python train.py --hidden_size=192 --head_dim=64 --norm="rmsnorm" --init_std_down=0.0 --beta1=0.95 --warmup_steps=242 --schedule="wsd"
Each number is 500 + 25 x the weight over its row's rms, rounded and kept within 0 to 999. Layers, rows and columns count from 0. Numbers have three digits each. The size before them is the row's rms in percent of the matrix's.

# layer 11 attention output, 192x192, rms 0.11, rows 0-67, columns 96-191
111:492511522510462476495483505567482502447485499511560466454529457492539457503475530510493527437522554501493498502485519446512508505529482511478540488465532501525488493487487540521486485501515506475494471498516525488494537496516511505501497519506481533482486548535482543474502514542539491509
101:533540506472448519459459456497541492488514468504477448501551442516554442450562500456534542503546462483486448487492521522529501507509500468509496514504468517487581543512505488490513533473512458501518522497502491525489470509474499492508488471477478483506540470501524508510488458516484473483
111:518506438498464510537457503474480479554572485493491456516554506536523442502493497552514553485486469457497496445503505503520483539493506438498463504500471523522530507503482488491484494514530454503477488505472454482467475488549498479530524510459448519531511486495518498508517495532483509525
081:513494484462534486455490529492481520546485503501497526500517445443486509483479483526469498520494498503478490511547478508519482532499512511516466479491550500485470469518511515519506502497483487492455548519507519479508491545528469490494511483485465526499498508498494514526481492461535490444
118:514504479498504512525458566502506494495492507527447473507448555515486481522502459500550527471477493465485498494548531473532505562528518489506477510511506518502508482510513500525456521495493506471500486499497527456432477489513503470504521537477483489485480463521536493497500477491459460495
092:501529445512505507524482492516568531484483522480562503518502469459484513445474492476486496540485469517540505468450521463533513494539484504525485489500478481547520464511473480506517474566457522542479491506494517476488462491501501483504523478479498495525498516504491457533499532515490495543
103:490546477510471504487480491479434512490552486473521497518466503545478480489498490542491450524504496540532474489477455512499457507509494522525526485500510468538509490517480479523508478503450502499476538485515492514520524512509497514497498458497509490505497517508507482503493502478519531498
105:492491479478510547506544526492473444485481512534506485490504519435458526514526526491551489545479499504506507552473487501471492480489472535547483504456513449538523459508533493477538512525497471507516507494475552526512496498490490515511484467472512496520527521514507495486482489509477540500
119:498469476543484466480534488508492472487459525562507486506489523515452506520459540508536519523444511455481498477449483527507509533530534464489497530471476537511491512446531488509486473519499493504482474522467499531519518458496467548485486509559509485521476553484509495542490509488566487453
088:572472491458510522461525522538508460473488520491458451513516495561470517549525473497534476452468486471474522462533529526509509514474544490473495518523496502522517503519473513469520568517493456503471474482515511490506440528503492478501531542506461524508515469471530495494535478496477481515
097:509507455550502483454497484476551483480530501513540488477481531538501481522500486467461432470463534520476528511517494443488525498526495520491501470479495512524500492550488510495488532526509493500535517496461469506501479505500508528511484515480497514454494485520501563496519428485506526480
095:535544421518530507502542516483526527505496510496560474507512457527546497455484520525479456484504500532491466520464513511477544489451468517487497510503478500507479510493486508453550578494502490548486471537486542513501494513472497510487471473521488462516491505481440485498556519515485506471
086:544537460471520528522531472545439538460458530508516525458508461453477511501514510492448499487448487530495532480528523458497497465494499529524485500485493505489531511500499501514478504494504530496492471510484491439494498521525452473505495475456485486495512482515470521483477520502455530486
091:456531490491507454536491489503477483504474531522528542485479468501524588514536554469454457532542491549511533526486487512504483487478468514479450478500443556501495509502478483459481527471507468524522523495476494533486476518512540531476496486500548531482525477530523532484513473520482503505
112:557503451480539471502448507463533470511512479467531497541515479521505418487473530485496499475486504466507495560490471508476503524501497520545544479499484481502490459513513491516483489482483501504532542537492513531516516491507529509526496501538503511481481490506504510531495486486494487485
095:553526528509481541471490493472505489485474488498455481497481525460504527547544542481536554514485468549512518471456491516547451470495540492509487503559451544489535505496493503483511519495473509497495502473519510501488487514516487513460514483506528504532525484552490492491490491510495526513
111:476522530519486499519499475482475560450500488452518471488504512477578494543508510481454497489505511518487487483538521475492491499536506490473498540500460457473487532521521466507510494540537516485478532510496517516505451488500454500501520484499550507514507531448503481505462473515511467493
095:481480460532492440516475495482478503474517511507510499473490482491444505491490474524480500454529499469533532548471510487506487498502526522523550524537522483523480511510505543484559486507502480531480498527506501492548510511518485518521538519479472509507525528465494474554494549510488570499
080:482532497470534485502524518455546504506502462458487510514475533545469471512538503496532509503474476488504468531495481481521521451496471510488480507505469529504505456500488491494484522490460506484471537492492494469480486512477511504485467490503508480507480491495501519487494501495469534513
097:476503534527497522433488484472485505538521493496558527514444524514530525477468472508486436575515502540473484493461432468502502495553510520480474500504520512556520504497486515530494532509447471508451522506500453489525506511470467533511479463495515475537516531492472494508485530527492506485
109:492537494514525447503512491479489498457464531532513437451514497536483479496479519541448430493461501493493474512496483531519524479488482523501498474451517496535473481499508538496509496502518475475478487507492471516538482521465501518506459484503482493509491528483496521496480477487525531445
104:447470452497502468542419529443489455542514489494462524478506531524455488484511464499480490509505440489528461479516524471546523528483528499506501515505476518502483510516532504476465515505541516510494508487461463523517483462482440482517481505531499446507480506450541483538489481503500499503
092:527530441469498474527501566465428452482554470500488451501511543572497478527546484491496480495446511483459526527518484513504511526504506509522512490476506472530510496517515487483503523517464487491506487525454499517496487540490511519516486500476508526480494489490521537482482482488516501464
091:545566534467520479470525472501501557481463466494559484499492446501564519483464494510510444497539458480490477480509495493482478486500476507483472512503480549467508524486514465529490531475485489495519486488496510450469498519484470486523499519494473464504468483508495467509530503505469519490
100:528490505474531480492478527527526444479510511515504495485501514539526436488513528521517556489458512512513494442507471489511499496516468499491514461486550527548496510525490495513496456522495525468520500493485464523492514462490502498500522533497505543474464524490500522499499482553495461508
090:530497536514505527464482487535509524461441538494466473470508450466511496478510510444428489488540499521506469517510507483463477488534484521518551529487505505481507516446498486484475518494495505489524511478503531487523527465434471549513529523509508485486514507475471488472460555528476450493
086:491447514515521472502477518511524495520518510491463498462497507461463500459491461505525520502518458462505505475529486480507534530523494507500475528456533484546507479495504476495495498507508468493489492494461506471488461473475462479525527512494470505529496529463502479518502515526480493530
106:503542503440483511489507416497514476501486484499550484514494498509532509491496508501509487549531462521479470427501507490524522503478492503449483514510496531507570519501513456481502507446515500447537469520500499479471535523491511478538510512492482449510483507539472527471527532563481492467
087:486435499525480503483516579489517470523539468505489490517530511531446524547506486531517471513474496468507487469481517525529497476469523470491513516471501548533512535484478492433521520517521467523446484482504481513528469482486503549511516526534483510534499485460529481517549503529504534513
099:470549517479500504509476470503531533478471498456525498487481521467497436527516542528451525484537530506479526473495501465498546512533517459483457521485447507512541500459501520512490521485512487500470499520505509451462475501519509511494510476482512493530485466525508495525502492525482461498
093:541490510514500546521488515505495481530539537540486469519497502498501518468495461532512497483484487526527524528469495515506501461453511516507533483497483506475493532529499529478515497478501512512493480494532504534509474542515525498482496479518472531490539492499510512495488475475524508468
102:525498487487520486454485492517512431508490470529458555516488499493426486490537478489564440509453503534494531529481479472514480484491518495512473511509487530469517501483574479486517475500486496487498516504539523510504475495513479519458510505529547514502521534505514504512505475487546488453
085:517538458468538485457468508508505498477474508526468534504472506452467465525487474471500471481529479493484460458445509519495521458537468527460513536459513464516486537527470484564515508500487488552467505505519509519510523494499468516516504417550490537528514533493544470485487504501507469512
096:517523450477512468521557462477502484520509501528493485527520492523497518531527523516555451499464483450482496453498489573515483490501527423463453500514497512499514487474544498489513518489492511499499489522492499525481468533490521495503473513510473475531479479496561481527472505507487504481
093:477510453529540564503487463460512495546517525477508466532494466478492494447509504532478452510534479493492455497528547546494552556508501467485482531488478477497522494480499476480495551505481473521479494498490538498474458468523468475493470494533491477502501495497520499484532467486480444496
089:448467522513481488506524530480523458469502481450533485491532491522480505525469485512495472485489516527477513507484523472499507462490454495496504460470486526509510458478471556517540474492488565520503538521479506501445539543514526467458470493519458529490497464536459550505551503508500540468
091:428480536504525500539506454477526444500480508475474511552527528467437477503495511519501503517515546488504519513525516475497499498505478498492502515507501483501465511505515539486512485509528495492526522471486483503502488471511497499495529522521552545484478530486559512536515488514505481490
083:496512469507471464515515438506507488439453492496508482500504478506495509505493448484498499496539508481500525460523512522525530462510514465466479489491508504523529502489518517495505478487528539474499450468474511445550522513507495471533493516511532498517473523530502477528517587543504548523
090:493551479557507474555483448510520513476501496541464540482536517521549505502490531480528531575502467494502447465479491512507537469463492473478511476504502509508559512514497457508488451499518520471526452465495478492505505478492512460504474498475505480496488513510504483472500524517496501541
096:465490451523487475461570431521503526469481515516502511495557549467495506525521526482495502516463476484518498526499479499487485490531539467476473513536482495450479509494524480517492470486499450502516524514495504521462514456515520500505469503491502523491491550507506506547518483483508492474
093:509523491467530483536481531441431466548566498484502490507471456479540528527531505507478462533510502515488468519499520528450503469504493530518556508515486420490532484488468494498492502504494478511495506478549543476513520545514517461531517478485455491480549491503491497474506545468474472518
099:475541540507558506507481465505516517549518490526477510466501508548495530510499472464504419507468498519484528506526497450543523504510510512479532506500522516508466484524520519513506488490505528461525516492486467498473548510488511487462501522500537500512514507527494530496478500522506499519
102:471466506476457512470498543495518493493481510537482512547499602435413505500540451466502498488501508477499486516512519487476516486462498520498500534494513488510475531518500457456503474529500501506484517482491483504515470504481497507532539509524500488512527493435496514487526495524489538462
103:488510481476534445483487457485523488502467513551462502497473474516449521474458458519504450480545490459519463473490495524516460505516531478482520501514526512483545553500514494465498497493494515502483503491525505487508461511477503501502537506515449488501482475471519465524511530526479499520
090:520466547482487468521450507520445498511445479533482478499477456475492495449483443505467459444566456492499480504504480525501467524517519486506498500523495494475497541506519473488466478480506463482545513464495503491526493493502516498557533490501497484512494474491517446544470505505495481493
101:463546470513512509506512544494506483536537485511488481523548507481496506492516462484542485512530450489530506501524515501509508542498526491534495504504513492488463474523553510462502494561531519514465490444510510525512486501490474486497502509516513492525519461499499464493460515468485524520
083:467522498509437505485470484509496534461502470478470507506555448487537507497483503471500525546518534495492514501519468487498490468535481555450487490484526496548492484540470465494553452498465536463480541500501509474491502524496505500447462512498530545494489509492487509510496517522543532508
112:521479511471497510488523500535509507498499502509488507526481535487543533546487516494480537483464484471512539510544567498503530488500576480507512548559487462489497488509497509478547488537520504517461505493500500513506466497522527486506551539507467482502506454504515489498472522497448499514
092:488457534557508517492480546443473484510538491474529520499470510526507490478516465542538441500526491480513494481477488536488492497466498487511510490532528469565485466482494517487510471530490497489510480489525475516544510498510529505512513519502480469505504546484511456509468531505498506520
100:490525544530517484487524498468531541481533493489510552509459569540486504520495497497492494500515508507491504508523486509521457492483536469477492450542503479440479496501512510509468527509479514464479500504510489499497511537533535498493474550513444492483461488535479481476490474439488536499
103:477499566511541478519551492558462513474531491477558481503495431490465525495514512520514514501534528515527502537506500471496509465502490505514549475476496515487529482485502518489504470454477496477526478484505558494515510520487511496496503540510519521489508500543471518482507491512515495490
100:453525502493565436463464505465501440492513454488496525532505480457515474521467536492524478542514504483481505517482476480497498484511468504503465468532507481519500488558503496534504517520496445484511538487487545465498470519513550476502504503481515519499489492510533493520489448472537481476
102:541472525506538463489447505449524481481524502520480502510507473493499498459467520502512571442527492518540507500460505522479507474502504520510530559504522495521502494463509506458534486503476502536473490474531523524518474484475478511462500467516517511536535523484501481497496534530491487533
091:427459520500565517551529528515490498551481481477472504439492526492496501510437494529515536525514532499516484529513515508454485529517502468513464513500511483475494477475550531466499497515576518516507509537495531523466509473486497494485460496495529497517521505501482474494531529522497523521
100:567529576459516485466479467523464508491495535514556473504408443467526534472490503512483493535485519524519506521463499498465499501515483525529524508508463529488495528474491514496499529499478476549509483526490530499535509508507492533496493472496522505514504477495501492522499460498520467474
117:494449532523499506494546497486469490498510528502549457479526482494460502511524529541486509489464509495529490539508522473476478449447476535464502501511488489487459495492476493478483506484506499511499475461511498474482501474508490496514508512525469504459552510471467542457572489518497537444
118:468523521501487474536499454488533497479472536487490503487487467523492546508521466468454496531479506554529528521478472519453474455493454527487495492470518507517487508484454531466564463492502503542500510505523489548524506490462518528455471482515518534501527511468486521480522531546513519513
097:508450493521424474479485539504480455492540507500471470515516564570494455497524477498503544470510539517511517535523498493513523458495550524509542495528495473522481519501518527485511465491516541479523528498526471517540519501507525471487495508503514511476506522493488503530460533513523512466
101:485464533495470522511489532550506486499518498468481505479519493449495510534515437482486547497504475516541458479523484503512465515512496501534515472449518444492448509525536493505479467546520478506496510531492514530513495475508487493503518508503501522485498534487526509535447449463527453470
103:487529459523481496496497575436462461517573500484502502559521500493514512543561482505493514490511509457533547549503512484502503502486519514506499518512485520502511478503523536499486454481545508485515509496518497507501508507484526498479515541492518532498505514510474493514504538501518542524
111:523503500506511502466510530503519459498500497502503493458492489511506549558489477476490403511466509504468490516531538523469485463454513488488525503512526452452450491473528514469536497508503535525491499498528516516535522545536549493499489500535492484493527481485491511476517545462500476466
099:471524510522520521514501523511581479478459520494502485475471489549516484542496475493475529486552540467488516515496526493476528535474514495501531491466520499488443512500490528492529500488489488500515488534494489524513534543494528481545482512474487472543483467504490512491527503533516506491
078:538561466500487564476481544461506481509527508534507497545506476532500498457539494512520456574478484432493498533537479468538501516534501451517533512530515481488521506532517521528455507478533490441518539464468492457523500443502503448529542528491503489474465503486524485512480507503495489539
095:489526494462508490491481468489525505525465548505477482485486478514478473508540502476525492500484482483452427459531496474524538515454494487471491494496467505512506462515513492504504544457514511483491499536494475475459491513457432482498495491508456492478492527483497510496489489530466495495
101:524478529526468492469487544455497429479523477469521520473495517545515516527505482491527451513475471507516507494502529510505481494477522495546505532521485567459517546462517513480538486500460509540499475490484485489527504466494485502479510509476509463524507499493490483488452512522500532513
090:516492477517493461538525448489510550439511492503566448473517492561523487485505509541492482466497514506491527489499485515490537511484495518516491484486531521545509494496500490509456508540480511521475470533489485516518514514458477539525508493484494479497493526475434474482468513490494500552
094:504455515462494562525537460512529511458478507514483503493538523463452513508539474478539552527471516529531506532496467513495488504529498509514507476508477465484518525510514528492484521501473478495510521535510554515521483481510527513500499502490515503483510501499475503513484452497499426471
104:464445504544464469491554454520556509481497524502530479480512509521474523480477504519548507534542467497490521473495502508473538517490489447524489516506505489471529500481542497491499498505483490518514457491478473487536499495485479489535497458501465467506498477493520487504454521490512488493